Weights of a small transformer language model.
Size: 8 layers, width 160, 5 heads of 32 (1 for keys and values), MLP 320 ReGLU, vocabulary 2048.
Training: a variant of SOAP for these matrices, 132M tokens.
Each number is 128 + 24 x the weight over the matrix's rms, rounded and kept within 0 to 255. Layers, rows and columns count from 0.

# layer 3 attention output (transposed), 160x160, rms 0.0773, rows 25-31,57-63,88-95,120-126,152-158, columns 0-159
[[144 133 131 108 133 137 140 148 152 137 154 138 129 146  96 112  94  98 162 175 122  97 127 134 115 128 109 168 144 130 160 101 129 139 122 131 157 131 107 142 113 103 119 147 136 139 151 120 134 106  98 107 125 116 119 128 145 128 118 119 116 143 117 147 159 155 152 115 108 121 126 139 127 140 134 123 121 152 146 101 132 146 114 134 143 125 114 114  95 133 154 120 137 123 139 174  97 136 130 149 136 126 118 146 135 129 110 134  75 134  99 148 103 160 116  90 161  86 155 122 125 117 128 103 118 142 147 154 138 162 128 173 113 111 102 122 126  95 133 107 157  99 114 106 120 133 127 130 104 161 141 100 104 118 123 138 154 110 125 159]
 [ 77 109 131 149 127 153 105 150 160 106 104 145 142 118 180 154  58 145 107 121 170 139 161  76 109 118  72 204 122  65 115 149 131 104 164 137 121 161 127  95 133 120 165 107 150 155 127 135  82 134 115 119 179 164 160 147 175 131 112 135 173 131  95 147 141 130 134 157 155 112 118  97 104  87  98 168 125 132 127 135 149 131 140 110 104 125 120 135 139 159  98 117 120 166 140 117 106 107  88 154 150 138  98 129 132  93 133 153 115 133 129 122 170 101  96 141 170 122 160 122 113 116 109 169  82 146 123 153 119 118 108 145 107 114 121 117 147 143 150  94 105 109 160  86 178 110 140 135 111 108 122 130 160 101 117 127 157 110 122 121]
 [139 103 121 125 119 124 129 113 111 127 142 124 130 127 135 150 124 138  91 133 125 156 157 149 162 127 145 142 136 148 107 125 147 127 135 117 155 174 126  96 136 118 177 126 107 114 131 123 120 128 133 125  92 124 121 109 124 121 118  98 102 130 163 147  88 147 106 141 110 143 126 127 148 113 132 100  80 142 101 135 140 132 146 142 141 180 155  92 112 144  76 111 133  91 121 123 130 122 142 152 131 153  99 149 123 106  99 120 110 135 118 140 119 154 159 128 145 154 125 143  95 116 127  92 130 114 110 138 115 110 144 138 153  84 118 162 139 150 109 177 155 122 121 106 144 112 118 138 108 132 126 106 127 144 129 157 134 126 148 133]
 [132 139 118 156 101 125 122 136 126 107  98 133 153  93 111  87  75 114 119 136 134 144 109 136  95  91 129 135 133 140 106 105 124 128 152 170 164 139 117 105 108 136 102 122  84 110 114 129 145 125  94 101 105 136 141 135 141 126 131 131 111 136 113 136  71 114  79 118 134 174 178 129 122 118 193 111 128 130 116 147 119 134 127 143 153 105 156 120 110 177 131 115 114  97 122 132  88 143 131 199 147 148 137 161 142  77 113 106 117  96 169 118 102 112 132 136 152 100 144 111 150 121 139  95  85 177 124 152  97 155 145 110 158 123 109 137 122 144 128 146 133 141 135 141  89 127 127 124 118 126 138  69  72 121 118 135 152  98 138 117]
 [149 161 139 126 100 147 165 124 131 117 111 121 126 139 112  84 195 180 111 103 114 109 135 157 182 201  98  79 118 156 135 103 159 122  88 102 131 169 124 116 144 134 116 139  90 133 119 147 167  95 155 119  86 138 127 122 122 133 162 161 134  82 151 113  82 161 108 154  84 135 139 113  95 143 148 116 152 156 119 106 110 140 146 137 186 136 138 123 158 105 103 102 137 151 133 107 100 114 150 100 131 171 102 143 110 118 135 143 120 162 115 121 107 135 126 108 116 189 127 142 153 113 114  87 150 128 139 131 160 169 119 134 140 135 146 115  84 124  82 155  86 142 163 157 102  85 125 109 127 142 100 132 164 132 168 100  85 123 153 120]
 [156 114  96 108 165 142 183 112 118 127 127 130  70 176 145 119  89 117 100  91 143 129 127 122 135 153 133 121 153 151 103 125 128 136 160 134 121 127 121 109 139 117 138 111 124 170 179 121 155 105 132 142 103 107 148 114 101 118 148  94 123 144 124  69  55 155 114 129 145 132 102 126 109 133 139 154 144 116 144 140 125 125 106 108  98 113 142 150 101 141 131 120  94 119 146 139 169 123 145 158 131 129 119  88 182  95  79 148  90  89 127  98 116  96  97 149  69 117 108 127 127 104 143 134 135 138 114 140 114 104  75  65 159 176  92 134 106 107 140 175 104 133 164 149 111 143 106 122 104 136 112 138 154 165 144 113 121 127 116 105]
 [147 153 111  87 123  94 125 111 108 107  84  97 120 100 141 116 152 125 139 142 150 131 120 117 120 147 103 133  95 120 117 137  63 148 120 124  95 113 168  90 120 146 120 109 143 122 159 113 140 139 156 184 120 141 106 121 125 105 146 143 141 130 109 137 111  74 114 173 116 154 112  92 100 133 140 118 106 106 127 191 139 136 166 103 136 148 138 144 116 137 112 148 118 146 127  92 105 116 138 162 120 183 160 186 102  63 139 121 120 174 138 134  88 128 132 133 101  83 123 116 138 139  90 136 129 112 113 155 154 147 107 134 144 106 144 144 106 107 101 129 129 115 172 140 125  99 129 125 138 124 179 113 141  91 135 117 181 159 107 125]
 [109 133  72 163 108  89 122 113 153 169  80 188 110 136 112 175 211 116 104 161  98 184 141  91 106 145 123 105 114 135 125 128  95 136 113 167  97 122 133 120 129 155 161 102 152 158  90 138 117 156 188 128 108 129 104 113 103 162 148 119 114 119 109 197 134  89  81  78 144 156 117 110 131  83 138  99 116  82 109 129 166 100 132 122  92 148 100 161 151 131  82  45 143 145 157 129 129 126 119 112 118 142 129 124 122 161 159 100 156  95 172 125 126 118 120 115  79  94 134 124  96 121 123 159 137 147 171 123 129 115 128 106 118  76 112 165 161 180 155 141 122 172 137 110 126 121 141 174  92  60 155 144 157 119 100 120  91 101 152 103]
 [154 128 172 163 145 112 135  87 158 165 123 150 106  84 101 119 155 151  83 100 127 173 138 100 129 192 140 154 134 124 110 135 145  99 163 159 135 147  84 115 126 157 133 156 121 149 106 112 139 120 186 111 122 107 104  77 119 150 165  90 108  97 143 121 104 116 106 127 107 126 124 117 160  90 117 165 114 127 109 102 149 143 125 157 157 139 136 180 145 135 129 140 174 109  69 162 164 176 132 133 136 133 116 141 185 113 107 102 105  97  86 150 154 152  96 133 136 166 127 158 161 146 131 143  99 123 118 150  99 146 137  82 165 119 125 151 149 119 134 105 123 144  91 140 136 128 113 100  87 136 123  94 163 113 130 127  98 151 152 149]
 [133 147  86 123 124 181 135 154 156 110 177 144 111  95 170  96 146 104 107 157 164 136 122  86 105 115 118 113 126 146 149 129 170 147 155 122 136  89 118 126 109 104 147 138 157 162 129 130 165 145 110 131  84 141 121 129 115 150 113 157 114 105 111 157 193 129 141 104 101 169 104 127 106  96 131 173 124 146 173 171  99 115 103 146 135 120  97 158 144 121 115 111 134 152  97 104 151 142  89 122  98 105 150 105 175 155 143 107 128  68  94 128 116  89 143 147 138 124 132  99 155 136  62 148 114 117 142 164 138 130 109 118  95 125 121 138 176  83 113 116 144 131  99  90  84  98 137 138 125 155 120  86  98 132 113 151 126 113 145 111]
 [110 141 131  93 150 116 117 117 139 145 110 161 107 114  94 159 137 129 116 178 120  93 115 153 127 150 104 149 144  67 141 131 121 146 164 135 111 136 162 127 145 114 135 111 123 114 142 136 111 122 133 158 138 175  83 142 130 167 149 125  95 119 110 115 140 100 131 137 129 129 124 121 119 163 111 142 117 130  91 172 147  84 114 116 130 116 116 184 100  92 140 160 105 148 133 117 127  85 145 156 113 135  98 140  97 122 121 182 118 141 114 135 119 114  95 115 174 182 145 115 138 162 140 195  93 136 151 110 161 172 109 149 133 147 118 117  88 112 133 162 107  91 130  97 121  91 132 143 122 116 129 147 172 127 164 148  81 132 153 169]
 [125 107  91 130 141  99  91 129  95 135 130 140  97 150  91 151  62 101 176 134 149 108 157 101 107 132 146 170 122 161 135 154 130 103 142  91 151 111 185 161 119 144 135 119 127 111 135 142 124 128 158 101 143  90 162 138 173 114 125  91 110  98 114 110 185 174 160 108 125 169 106 155 157 111 105 134  80 136 143 192 160 178 116 140 148 117 137 179  92 156 161  94 137 110 128 120 155 112 112 132 129  94 135 137 132 177 134 135 135 148 139 118 145 110 112 139 159  91 140 119 130 194 151 168  90 129 136 104  66 143 130 120 121 151 112 128 108 151 110 162 123 158 105  90 130 130 100 135 130  96 133 143 122  98  81 103 147  73 143 134]
 [ 74 138 123 152 104 103 141 112  97 107 100 180 131 104 153 135 122 113 150 129 137 214 137 175  69 169 124 143 112 147 116  74 138 177 143 129 108 191 107 114 134 113  99 110 108 141 126 150 131 105 111 113 195 124 141 143 107 136  97 139 155 119 134 142 188 111 141 147 104 158 119 170 156 155  52 121 144  83 110 121 119 168 152  99 163 168  50 160 142 112 128  89 128  92 142 124 117  80 130 144 130 166 138 136 154 125 158 142 122 101 106 100 150 138 130 122  72 110 107 105 132 127 135 116 108 106 169 147 144 107 134 169 149 110 135 125 156 116 118 112 114 112 106 165 145 102 139 136 144 145 166 110 131 110 134 142 125 133 176 144]
 [139 117 135 150 123 143 142 121 103 149 125  91 177 144  93 151 120 137  66 142 136 158 164 135 149 133 126 125 106  72 101 164 170 124 124 101 157 140 139 126 102 122  96 126 153 135 141 131  92 142 105 114 135 109 152 154 123 124 142 119 126 130 125 159 152 155 165 108 102 131 123 105  96 138 121 118 153 168 109  98 149  88 105 147 149 177  99 117 121 128 105 140 170 173  94 102 132 102 141 124 161 125 172 131 148 164  94 144 147 128 117  90 148 138 175 127 148 124 152  89  79 101 114 110 140 143 133 101 131 112 167 119 121 129 152 180  86 100  92 116 116 136 132  89 124 131 143 123 141 176 128 132 127  80 155 136 114 103 117 144]
 [125 116 156 115 155 156 129 117 128 105 137 127 138 184  74 127 106 139 116 114  91 112 130 149 142 133 123 102 143 133 140 137 111 129 106 121 131 176 126 128 126 132 156 136 120 108 103 119 130 149  75 116 164 110 116 122 140 127 111 132 112 111 126 128 153 129 152 106 136  98 120 150  83 137 111 115 135 139 146 105 119 139 135 153 129 136 136 165 109 106 172  88 138 128 118 149  98 108 118 125 123 123 168 106 120 137  92 129 137 130 149 119 116 137 117  97 144  82 118 110 160 137 110 126 150 124 134 103  93 163 125 111 110 165 145 115 133 138 144 113 127 150 119 163 146 127 115 137 127 139 138 174 102 153 105  86 122 154  91 110]
 [111 132 139 127 120 142 162 128 116 124 164 116 118 121 110 119 115 161 133  88 131 105 153 143 148  91 142 170 157 128 105 117 122 128 122 118 130 141 129 134 120 122 108 116 139  85 100 147 136 130 117 107 108 175 101 166 136 129 149 146 160 105 151 144 139 139 117 113 142  92 132 116 131 127 110 107 147 110 139 143  88 116 122 158 126 112 130 136 153 148 123 124 103 148 114 106  85 141 101 114 155 154 133 110 117 124 114 147 149 115 125 128 155 142 120 114 122 164 114 141 105 122 145 109 130 130 105 118 126 110 120 126  99 134 115 133 121 165  85 141 123 148 115 151 145 131 110 104 127 175  98 128 138 140 131  96 128 172 150 131]
 [106 119 137 108 150 124 130 119 138 120  92 167 104 170  93 126 119 121 143 165 141  99 127 141 155 133 128 115 126 129 189 176 116 152 136 149 113  81 122 102 135 123 136 151 124 110 112 133 113 128 147 158 121 137 131 103 120 131 159 116 128 115 139 130  97 107 135 101 153 125 128 115 120 138 132 117 140  91 116 167 125 104 108 132 116 130 158 128 119 139 134  79 123 123 135  97 122 149 145 150 127 129 141 119  95 122 116 150 122 150 126 116 129 111 164 113 101 114 121  95 148 109 126 104 132 108 119 146 135 122 125 131 122 172  92 132  86 122 121 121 114 141 135 160 130 111 129 116 126 117 144 176 135 117 145 146 145 120 119 137]
 [ 92 130 129  98 144 146 169 110  76 103 115 156 126 144 118 142 127 126 110 162 114 102 113 137 108 163  88 155 161 103 139 117 125 145 113 116 119 142 134 168 143 121 143 152 111 172 147 136 120 107 148 101 149 102 138 162 130 149 107 130 122 104 106  92 129 142 131 133 124 121 129 164 114 125 113 125 126 115 130 144 153 132 117 128 118  91 114 134 119 147 164 155 162 109 121 156 135 143 137 156 121 149 138 103  96 123 107 123 135 146 137 137 143 109 118 111 148 110 130 123 135 113 184 126 107 116  63 123 124 134 153 142 141 125 125  89 130 159 158 114 148  97 153 126 151 121 132 153 146 155 134 174 165 109 137 134 164 106 145 129]
 [135 148 151 142 143 138 134 150 111 151 133 126 148 142 157 123 135 140 152 132 116 137 119 105 149 161  82  94 110  99 101 118 149 128 122 101 119 142 113 127 104 165 134 143 123 151 101 140 149 127 109 111 131 160 105 153 152 125 147 147  96 121 158 171 129 142 155 127 130 109 120 142 112 117 117 126 123 120 134 154 126 135 168 161 112 119 119 108 149 151  59 133 158 194 150  85 100 113  82 134 142  94 175 115 142 170 146 124 127  91 142 102 138 129 113 153 101 134  80 104 157 128 122 137 138 147 145 116 132 115 138 161 123 112 141 173 161 135 104  72 136 113  98 138 158 128 122 112 125 130 160 122 128 141 130 162 148 179 124 146]
 [151 126  85 129 104  98 117 121 133 124 150  93  95  81  97 125 131 113  89 133 120 112 104 114 139 116 112 124 128 101 139 182 148 154 130 109 107 122 106 111 116 128 142 118 143 139 137 120  86 125 110 178 133 188 127  97 160 106 105 124 140 159 138 151 137 104 150 116 127 123 162  96 129 175 116 130 108 145 146 146 136 130 128 139  91 164 136  95 149 115 145 170 124 148  93  82 165 143 123 126 149  95 115  93 112 116 128 103 129 115 137 100 147 107 170 150 126 144 108 113 118 172 113 108  95 152 102 136 131 129 155 138 110 122 114 107 125 160  90 131 134 114 128 106 108 112 174 129 101 148 141 124 100 145 159 169 122  97 125 118]
 [120  98 141 115 126 157  96 160 110 145 113 119 121  96 146 113 109 152 129 170 133 140 126 149 142 116 124 130 147 121 137 124 136 125  99 155 129 155 118 156 119 104 115  84 113 114 129 135  69 128 123  81 134 107 131 114 154 123 127 138 106 120 137 122 126  97 113 120 121 115 110 131  90 119 160 115 131 141 143 142 110 137 113 104 186 124 148 120 117 108 130 145 156 121 103 132 145 149 109 131 113 120 106 112 119 177 170 113 150 114 128 160 132 112 110 108 146 167 102 127 134 119 122 138 126 104 122 157 106 129 113  95 106 144  96 129 132 153  99 106 134 117 127 100 106 158 151 135 107 153 122 124 112 129 126 105 170 144 129 141]
 [127 129 151 121 106 125 123 118 144 106 102 138 118 128 130 113 141 111 138 134 110 145 120 145 134 112 154 133 129 143 153 113 115 140  99 129 135 140 129 145 117 143 135 156 120 138  96 137 148 147  72 121 140 131 150 144 111 123 130 127 123  98 135  94 114 162 116 101 184  95 109 161 155  95 135  98 131 123 131 143 130 148 139 146 156 103 115 147 141 109 110 134 133 109 143 126  91  84 136 118 135 135 138 127 152 141 105 126 139 117 120 134 142  95 105 148 148 126  96 150 121 142 123  99 134 138 151  85 118 105 118 154  96 129 135 144 144 161 126  91 114 138 124 120 128 154  94  90 122 128  98 164  98 165 126 113 100 137  86 131]
 [113 153 145  86 103 113 146  99 104 150  99 128 145 140 110  99 181 136  84 155 148 151 111 160 100 111  87 149 144 127 112 124 142 125 136 135 158 127 142 157 124 155 145 129 180 156 162 137 123 108 122 142 143 117 138 142 103 103 175 150 135  89 149 115 139 168 140 131 125 125 120 104 130 116 164 191 132 121 122 103 127 141 139 115 121 128 101 145 134 114 119 126 148 136 144 109 134 141 145 134 147 156  93 111 131  89 100 130 124 151 129 123 123 113 111 133 131 132 126 102 142  77 114 115 132 162 129 126 168  98 101 132 144 134  86 136 153 114 114 129 129 134 111 131 140 171 148 130 122 101 137 129 111 110 159 108 121 149  96 130]
 [106 133  86  92 132 130 124 111 137 121 129 112 137 113 170 113 151 107 129 116 106 137 146 143 120 119 214 161 116 100 147 133 144 122 165 141 140  76 157 140  91 175 117 161 156 153 144 128 136 143 106 185 149 131 163 115 133 125 114  86 149 145 143 123 121  99 196 124  77 128 154 115 149 130 109 111  97 139 134 136 125 140 120 109 115 125 153 121 109 104 109 159 131  82 111 129 147 109 147 141  90  51 147 112 112 141 109 103 139 143 135 128 118 154 146 142  87 128 155 132 140 115 124 134 104 130 111 131  92 100 135 151 117 129 150 155 168 124 134 121 138 111 155 115 180 155 122 102 145 140 171 143 138 180 173 139 142 127 130 202]
 [117  99 115 115  96 143 100 154 110 115 139 116 153  77 152 108 132 125 152  89 103 133 121 147 116 138 129 132 147 149 117 133  93 123 131 100 140 112 168 164 160  94 153 125 137 122 168 120  97 103 120 119 108 149 106  91 131 164  85 205 117 135 106 176 136 123 132 149 128 128 138 133  99 155 157  94  36 153 106 138 101 161 153 109 126 105  90 104 134 141  93 124 119 168 105  39 104  68 121 112 113 111 128 139  76 123 143 142 171 176 160  85 127 112 174  98 159 124 136 123 111 191 148 136 119 120 146 115 131 115 125 141 115 118 144 140 113 138 108  85 151 151 110 117 142 145 165 129 162 147  77 126 100 106 154 148 139 114  99 149]
 [136 152 116 157  69 121 123 124 156 151 109 135 131 133 100 119  77 105 126 135 126  88  95 161 106  86 159 193  93 141 101 122 124 127  74 136 133 111 147 137 102 191  73 126 128  89 118 123 121 130 124 136 103 157 119 151 128 117 163 127 119 149 148 134 136 172 143 119 130 114 157 127 124 191 151 131 162 117 124  76 151 130  92 122 101 140 138 142  59 104 124 128 103 144 124  77 113 129 126 106  97 118 144 160 142 157 168 142 166 143 143  84 133 159 139 127 129  91 100 136 110 118 115 159 131 156 187 123 112 113 129 125  86 152 153 131 117 111 133 131 151 137 120 182 139 129 116 129 163 103 164 111 113 134 109  88 128 157 107 126]
 [138 146 137 132 109 155 122  99 146 135 109 144 147 140 120 121 137 151 108 100 143 132 164 144 164 164 120  49  94 146 136  89 129 179  78 164 107 114 110 138 159 101  88 114 135 113 129 104 142 123 119 139 114  91 152 108 118 134 117 121 151 150 131 115 144 129 169 115 103 129 153 114 153 138 164 114 147  98 161 131 125 122 156 126 136 168 183 137 150 120  93 133  86 135 135 110 142 112 149  96 125  76 172 141 123  69 125 108 184 124 138 165 112 195 138 133 109 143 174 147 157 138 155 126 137  76 105 130 151 107 147 128 145 145 123 156 109 112  82 122 133 128 149 153 124 145 116 122 122 137 109 157  84 127 139 144 124 142 179  79]
 [123  84 130 146 136 168 110 109 169 116 129 144 141 122  70 157 128 110 130 142 150 177 138 139 132 153 118 190 119 127 132 102 130 122 114 146  99 121  93 128 132 134 116 154 109 115 140 126 143 130 105 100 131 123 105 142 110 140 124 149 120 110  97 133 114  91 104 123  95  83 117 151 123 147  84  86 129 142 124  96 137 145 146  98  80 123 114 107 138 173 142 180 126 162 138  96 119 134 143 148 119 144 125 162 101 132 132  77 126 123 133 173 141 149 136 155 118 135 120 138 131 140 140 139 138 146 163 113  82 107 108 130 151 104 177 102 157 117 163  87 108 160 177 133 111 149 125 115 118 135 122 157 125 100  88 150 160 168 115 119]
 [161 160 142 149 141 135 135  90 154 119 119 128 140 154 121 124 157 139 103 137  90 146  97 108 127 154 155  89  89 140 160 129 143 127 132 147  98 129 127 111  83 118 151 115 157 125 120 141 112 137 121 167 150 107 126 109 115 134 151 122 111 133 170 149 138 110 121 135 141 128 117  55 120 137 130 153 151 116 124  77 133 117 124 147  99 128 146 127 161 102 109 141 141 146 119 127 133 132 140 116 170 121 163 151 119 153 160 123 121 110 147 123 100 141 108 120 123 127 111  99 137  95 151 121 133 128 123 142 133 160 165 154  86 126 172 164 129 115 146 111 123 167 151 106 115 112 142 130 105 122 163 126 140 117 141 143 125 126 131 112]
 [145 116 187 188 113 115 128 152 147 114 140 112 107  99 120 131 132 108 143 161 129  95 113 119 142 136 146 177 126 155 124 117 105 172 133  97 107 129 137 176 111 147 115 138 107 107  83 151 130  81 114 137 140 119 108 137 143 125 102 113 115 158 159 106 148 175 108 130 131 144 133 157 166 108  93 134  57 123 126 127 134 122 131 148 159 181 141 114 110 105 108 118 133  98 154 111 106 139 121 129 103 103 141 121 169 137 145 116 122 133 142 141 121 131 155 156 130 131 130 132 131 131 122 142 138 100 150 182 134 125 149 146 135 115 173 144 137 148 130 147 134 121 131  96 135 131  96 135 127 175 108 130 144 130 152 115  96  83 119 103]
 [109 158 126 130 153 161  96  83 120 106  60 150  97 140 118 161  72 157 110 149 179 123 125 123 132 117 104 114 140  91  83 143 146 147 123 133  89 180 125 129 155 120 168 120 109 119 180 129 115 116 132 132 143 105 146  90  90 127 117 112 110 116 135  92 117 164  89 137 128 157 124 129 141 149 163 138 179 146  87 208 174 144 136  88 116  98 116 138 116 141 116 137 103 179 114 137 139 120  74 118 131 131 138 144 119 157 164  99 140 121 111 116 121 137 113 161 100 122 116 120 163 132 131 183 113  99 133 126 139 150 136 137 129 161 131  84 135 143 169 116 132 134 140 121 138  98 143 136 138 138 101 125  87  81 133 160 131  87 143 138]
 [159 136  99 125 115 145 127 111  97 120 141  66 133 131 162  94 184 111 152 100 116 111 129 112 140 126  97  79 158 142 120 113 185 115  69 100 160  88 124 150 124 101 140 139  65 164 107 121 131 134 117 121 135 120 134 127 112 101 109  99  99 115 113  96 187 101 174 128  90 143 152 153 176 164  76  92 135 158 141  94 102 116 135 118 106 132 151 117 110  84 172 166 122 107 155 102 163  79 155  99 114 120 158 114 134 158 120 103 145 128 126 144 109 147 157 124 147 100 116 152 135 163 149  71 146 163 134  95 102 100 151 133  85 135 157 119 115 154 141 196 127 119 121 143 111 119 136 169 112 130 120 157  99 130 113  96 110 127 115 118]
 [155 150 160 126 119 124  97 131 145  97 116 113  95 141 111 135 121 134 190  92 124 148 150 143 120 155  89 115 112 105 212 136 118 121 152 135 162 105 104 123 123 125  99  99 146 117 140 162  82 123 144 119 149 112 135  66 129  76 127 126 179 162 150 130 135  77 105 161 147 122 134  98 121 158  97 116 122 129 125 119 118 126 117 137 110 137  84 123 161  77 144 139 116 143 154 128 113 147 131 140 166 170 115 130 103 127 110 127 153 129 122  99 156 116 117 125 122 149 133 139 123 172 128 141 122 101 142 126 175 106  95 107 119 136 142  74 123 173 162 122 129 155 127 117  97 139 175 104 121 135 146 123 163 106 156 179 136 118 103 149]
 [113 105 105 113 132 118 144 102 134  82 151 125 117 158 150 147 165 133 124 123 140 103 158 122 122 158  91  83  89 197 138 120 138 118 133 134 156  90 126 138 133 157 139 122 148 110 124 105 105 113 151 114 108 113 114 111 110  87 138 176 139 160 122 175 159 126 154 132 102  96  77 124 152 126 119 135 142 127 142 105 109 150 108  91  72 174 131 100  94  75 102 126 136  65 141 147  97 118 166 124  71 173 103 124 142 159 145 101 103 158 168 121 101 154 141  68  59 101  79 151  98 108 101  83 201 104 109 127 193  89 124 129  90 112  99 115 173 143 135 144 136 109 173 132 137 125 110 124 154 138 132 146 141  97 151  94 115 141 134 122]
 [ 75 125 142 131 134 127 132 113  92 138  97 173  98 136 132 133 126 114 117 106 145 114 103 163 110 105 121 146 118 100  59 113 103 119 176 175 141 115 147 126 124 142 134 139 128 102 131 131 144 133 153 138 148 112 133 142 115 121 125 112 123 167 144 125 181 146 120 125 133 101 125 136 136 102 127 161 140 118  82 115 124 123  86  99 114 133 122 126 154 138 135 106 136 113 142 190 166 113 106 148 119 128 115 107 138 119 100 136  65 139 123 123 144 135 113 113 117 117 141 104 125 121 124 141 145 170 144 180 105  85 152 147 136 144  98 167 165 126 199 171 135 126  77 185 142 130 115 130 136 111 122 140 121 108 105  95 114 123  82 109]
 [130 123 121 103 107 121 107 136  99 113 132 150 136  74 166 107 155  90 151 161  94  84 111 126  81  89 133 102 122  89 123 147 116 102 153 115 182  83 119 136 168 135  87 182 108 147 100 123 141 127 126 120 104 172 128 147 139  97 118 149 149 157  93 181 139 103 121 132 118 117 149 128 111 104 162 118 102 139 180 106 125 119 153 181  90  98 148 113 126 142 117 134 154 140 116 133 114 152 124 118 127 116 121 105 107 159  92 117 164 138 106 162 136 140 148 136 152 114 145 145  94 169 165 125 135 184 129 127 126 123 131 154 127 123 115 112 120 127 128 142 146 142 141 121 161 107 166 141 169 110 112 147 126  93 144 135  83 139 126 155]]
# layer 3 attention value, 32x160, rms 0.0482, rows 25-31, columns 0-159
[[146 157 126 131 124  83 146 116 143 122 144 116 155 162 112 136 134 123 174  95 113 156  83  78 120 112 132 120 112 151 142 125 145 144 102 158 135  97 110 140 118 119 137 166 139 135 140 148 107 169 141 147 141 129 171 130 137 138  95 148 127 120 120 137 142 164 106 106 126 135  92  99 118 137 130 162 135 132 120 123 137 110 118 132  82 122 146 147 178 156 117 158 120 157 126 175 163 121 145 181  97 135 111 136 149 106 134 175 110 134 140 102 182 116 128 142 115 124  92 102 136 109 112 115 147 118 103 125  97 148 120 146 170 155 123 146 141 112  62 109 113 124 147  54  85 114 171  72 160 124 141 123 103 140 132 133 139 117 133 116]
 [167 168 144 172  94 128 151 111 109 139 129 142 120 121 128 124 149 135  90 145 182 115 123 172  94 186 146 124  97 127 122 110 153 107 120 107 131 139  50 137 105 176 102 113 134 150  67 130 127 129 111 144 142 163 177 136 116 151 116  91 123 147 181 115 106 134 140 164 154  84 110 135 141 136 113 147 169  79 104 100 147  74 118 214 136 158 132 107 146 160 126 172 170 120 159 103 154 116 144 148 120 109 129 128 123  81 158 144 119 150 141 110 126 164 157 137 109 145 124 127 133 152 105 126 129 142 108 183  75  93  91 163 144 114 116  97 126 164 133 121 130  84 124 180 143 119 108 124  73 110 139 150 130 188 148 145 122 167 142 137]
 [ 99 137 111  86 165 139 131 143 149 122 143 135 148 130 125 125 125 136 127 106 143 121 135 107 137 144 134 140 132 154 108 143 156 115 119 132 144  98 133  95 108 130 164 142  88 111 122 133 123 124 119 120 155 123 161 145 116 132 100 141 121 135 118 119 133 140 106 152 144 113 100 123 142 101 113 147 128 142 142 130 114 124 134 124  92 125 116 139  90 144 100 134 117 118 141 181 145 101 124 144 125 118  95 102 130 114 149 102 134 131 136 112  92 176 126 134  86  89 114 113 120 157 109 108 134  96  84 135 160 147 110 118 121 118 130 167  90 116 135 155  86  93 101 122 142 102 159 123 148 146 119 107 130 116 131 141 123 158 122 143]
 [167 141 138 169 101 143 106  87 118 159 118 118 132 157 102 108 148  75 162  99  89 120 151 153 120 134 102 125 141 103 138 109 148 133 108 133 102 116 156 110 111 147 120 136 120 136 110 107 141 159 136 157 131 104 133 145  66 123 167 143 122 121 118  96 105 114 114 120 132 114 142  73  99 107 128 109 146 140 155 173 155  67 113 103 100 104 142 158 156 129 109 134 109 114  97 171 115 146  88  73 100 158  82 138 118 114 103 149 141 147  97 161 126 121 129 102 136  97 170 119 120 134 110 179 145 131 106  97 155 177 158 158 129 157 122 145 122 149 110 112  76 147 109 110  75 119 127 111 102 118 124 133 133 216  99 117 108 138 111 124]
 [155 146 164  86 111 175 143 126 136 104 156 132 161 101 118  68 101 148 119 162 123 159  92 106 133 153 106  98 103 168 137 138  79 138 109 127 136 119 123 103 122 119 190 126 117 114 138 120 118 156 122 103 117 123 149 123 101 129  87 103 122 125  91 148 129 108 169 168 178 159  77 138 119 143 140 135 145 142 159 130 101  66 145 166 161  87 152 103  87 139 160 135  96 107 110 111 121 136 128 135 137 157 136 120 120  88 104 118 149 147 115 145 110 133 147 112  86 108  90 134 137 107 126 129 101 119 160  97 130 135 108 106 121 173 123 132 136 159 145 125 151 147 143 122 133 144 111 181  92 145 138 144 147 131 106 117 123 111 155 121]
 [114 104 106 129 147  95 104 163 126 114 135 123 117 136 145 133 145 140 144  98 110 146 129 119  93 171 117 117 117 158 120 145 120 146 136 128 151 163 139 136 132 106  91 164  80 125 128 153  90 135 118 141 147 151  70  94  67 106 137 154 153 115 124  93 114 134  77 127 117 139 103 120 123 131 157  89 123 166  98  94 130 139 116  89 143 113 132 128 146 128 116 148  83 118 101 135 116 127 117 107 123 110 168 116 140 133 131 136 121  79 129 112 147 174 151 133 141 140 155 130 106 143 105 111 147 140 138 129 113 120 135 159 127 144 104 145 137 129 111 101 100 110 134  93 137 129 120 146 127 156 105 146 144 183 138 132 123 136 136 111]
 [ 96  98 134 147 114 104 180 122 116  90 131 107 134 132 120  73 149 104 165 139 125 120 134 109 129 139 112 135 128 127 108  99 136  95 129  83 150 166 117 155 177 143 118 116 129 108 153 173 146 158 146 116 123 111 179  80 101 147  94 147  91 175 160 112 159 124 176 128 103 125 134 155 150 116 147 148 114  62 107 120 120 180 127 183 147  98 113 131 108 160 108 107 125 132 110  92 138 191 103 145 168 174 132  78 142 157  81  82 109 148 128 144 129 163 110 174 108 116 114  80 121 178 164 126 141 174 126 143 129 127 137 136 130 120 106 126 138 117 147 119 143 127 141 125 114 128 129 152  82 147 130 138 131 105 166 137 111 112 127 151]]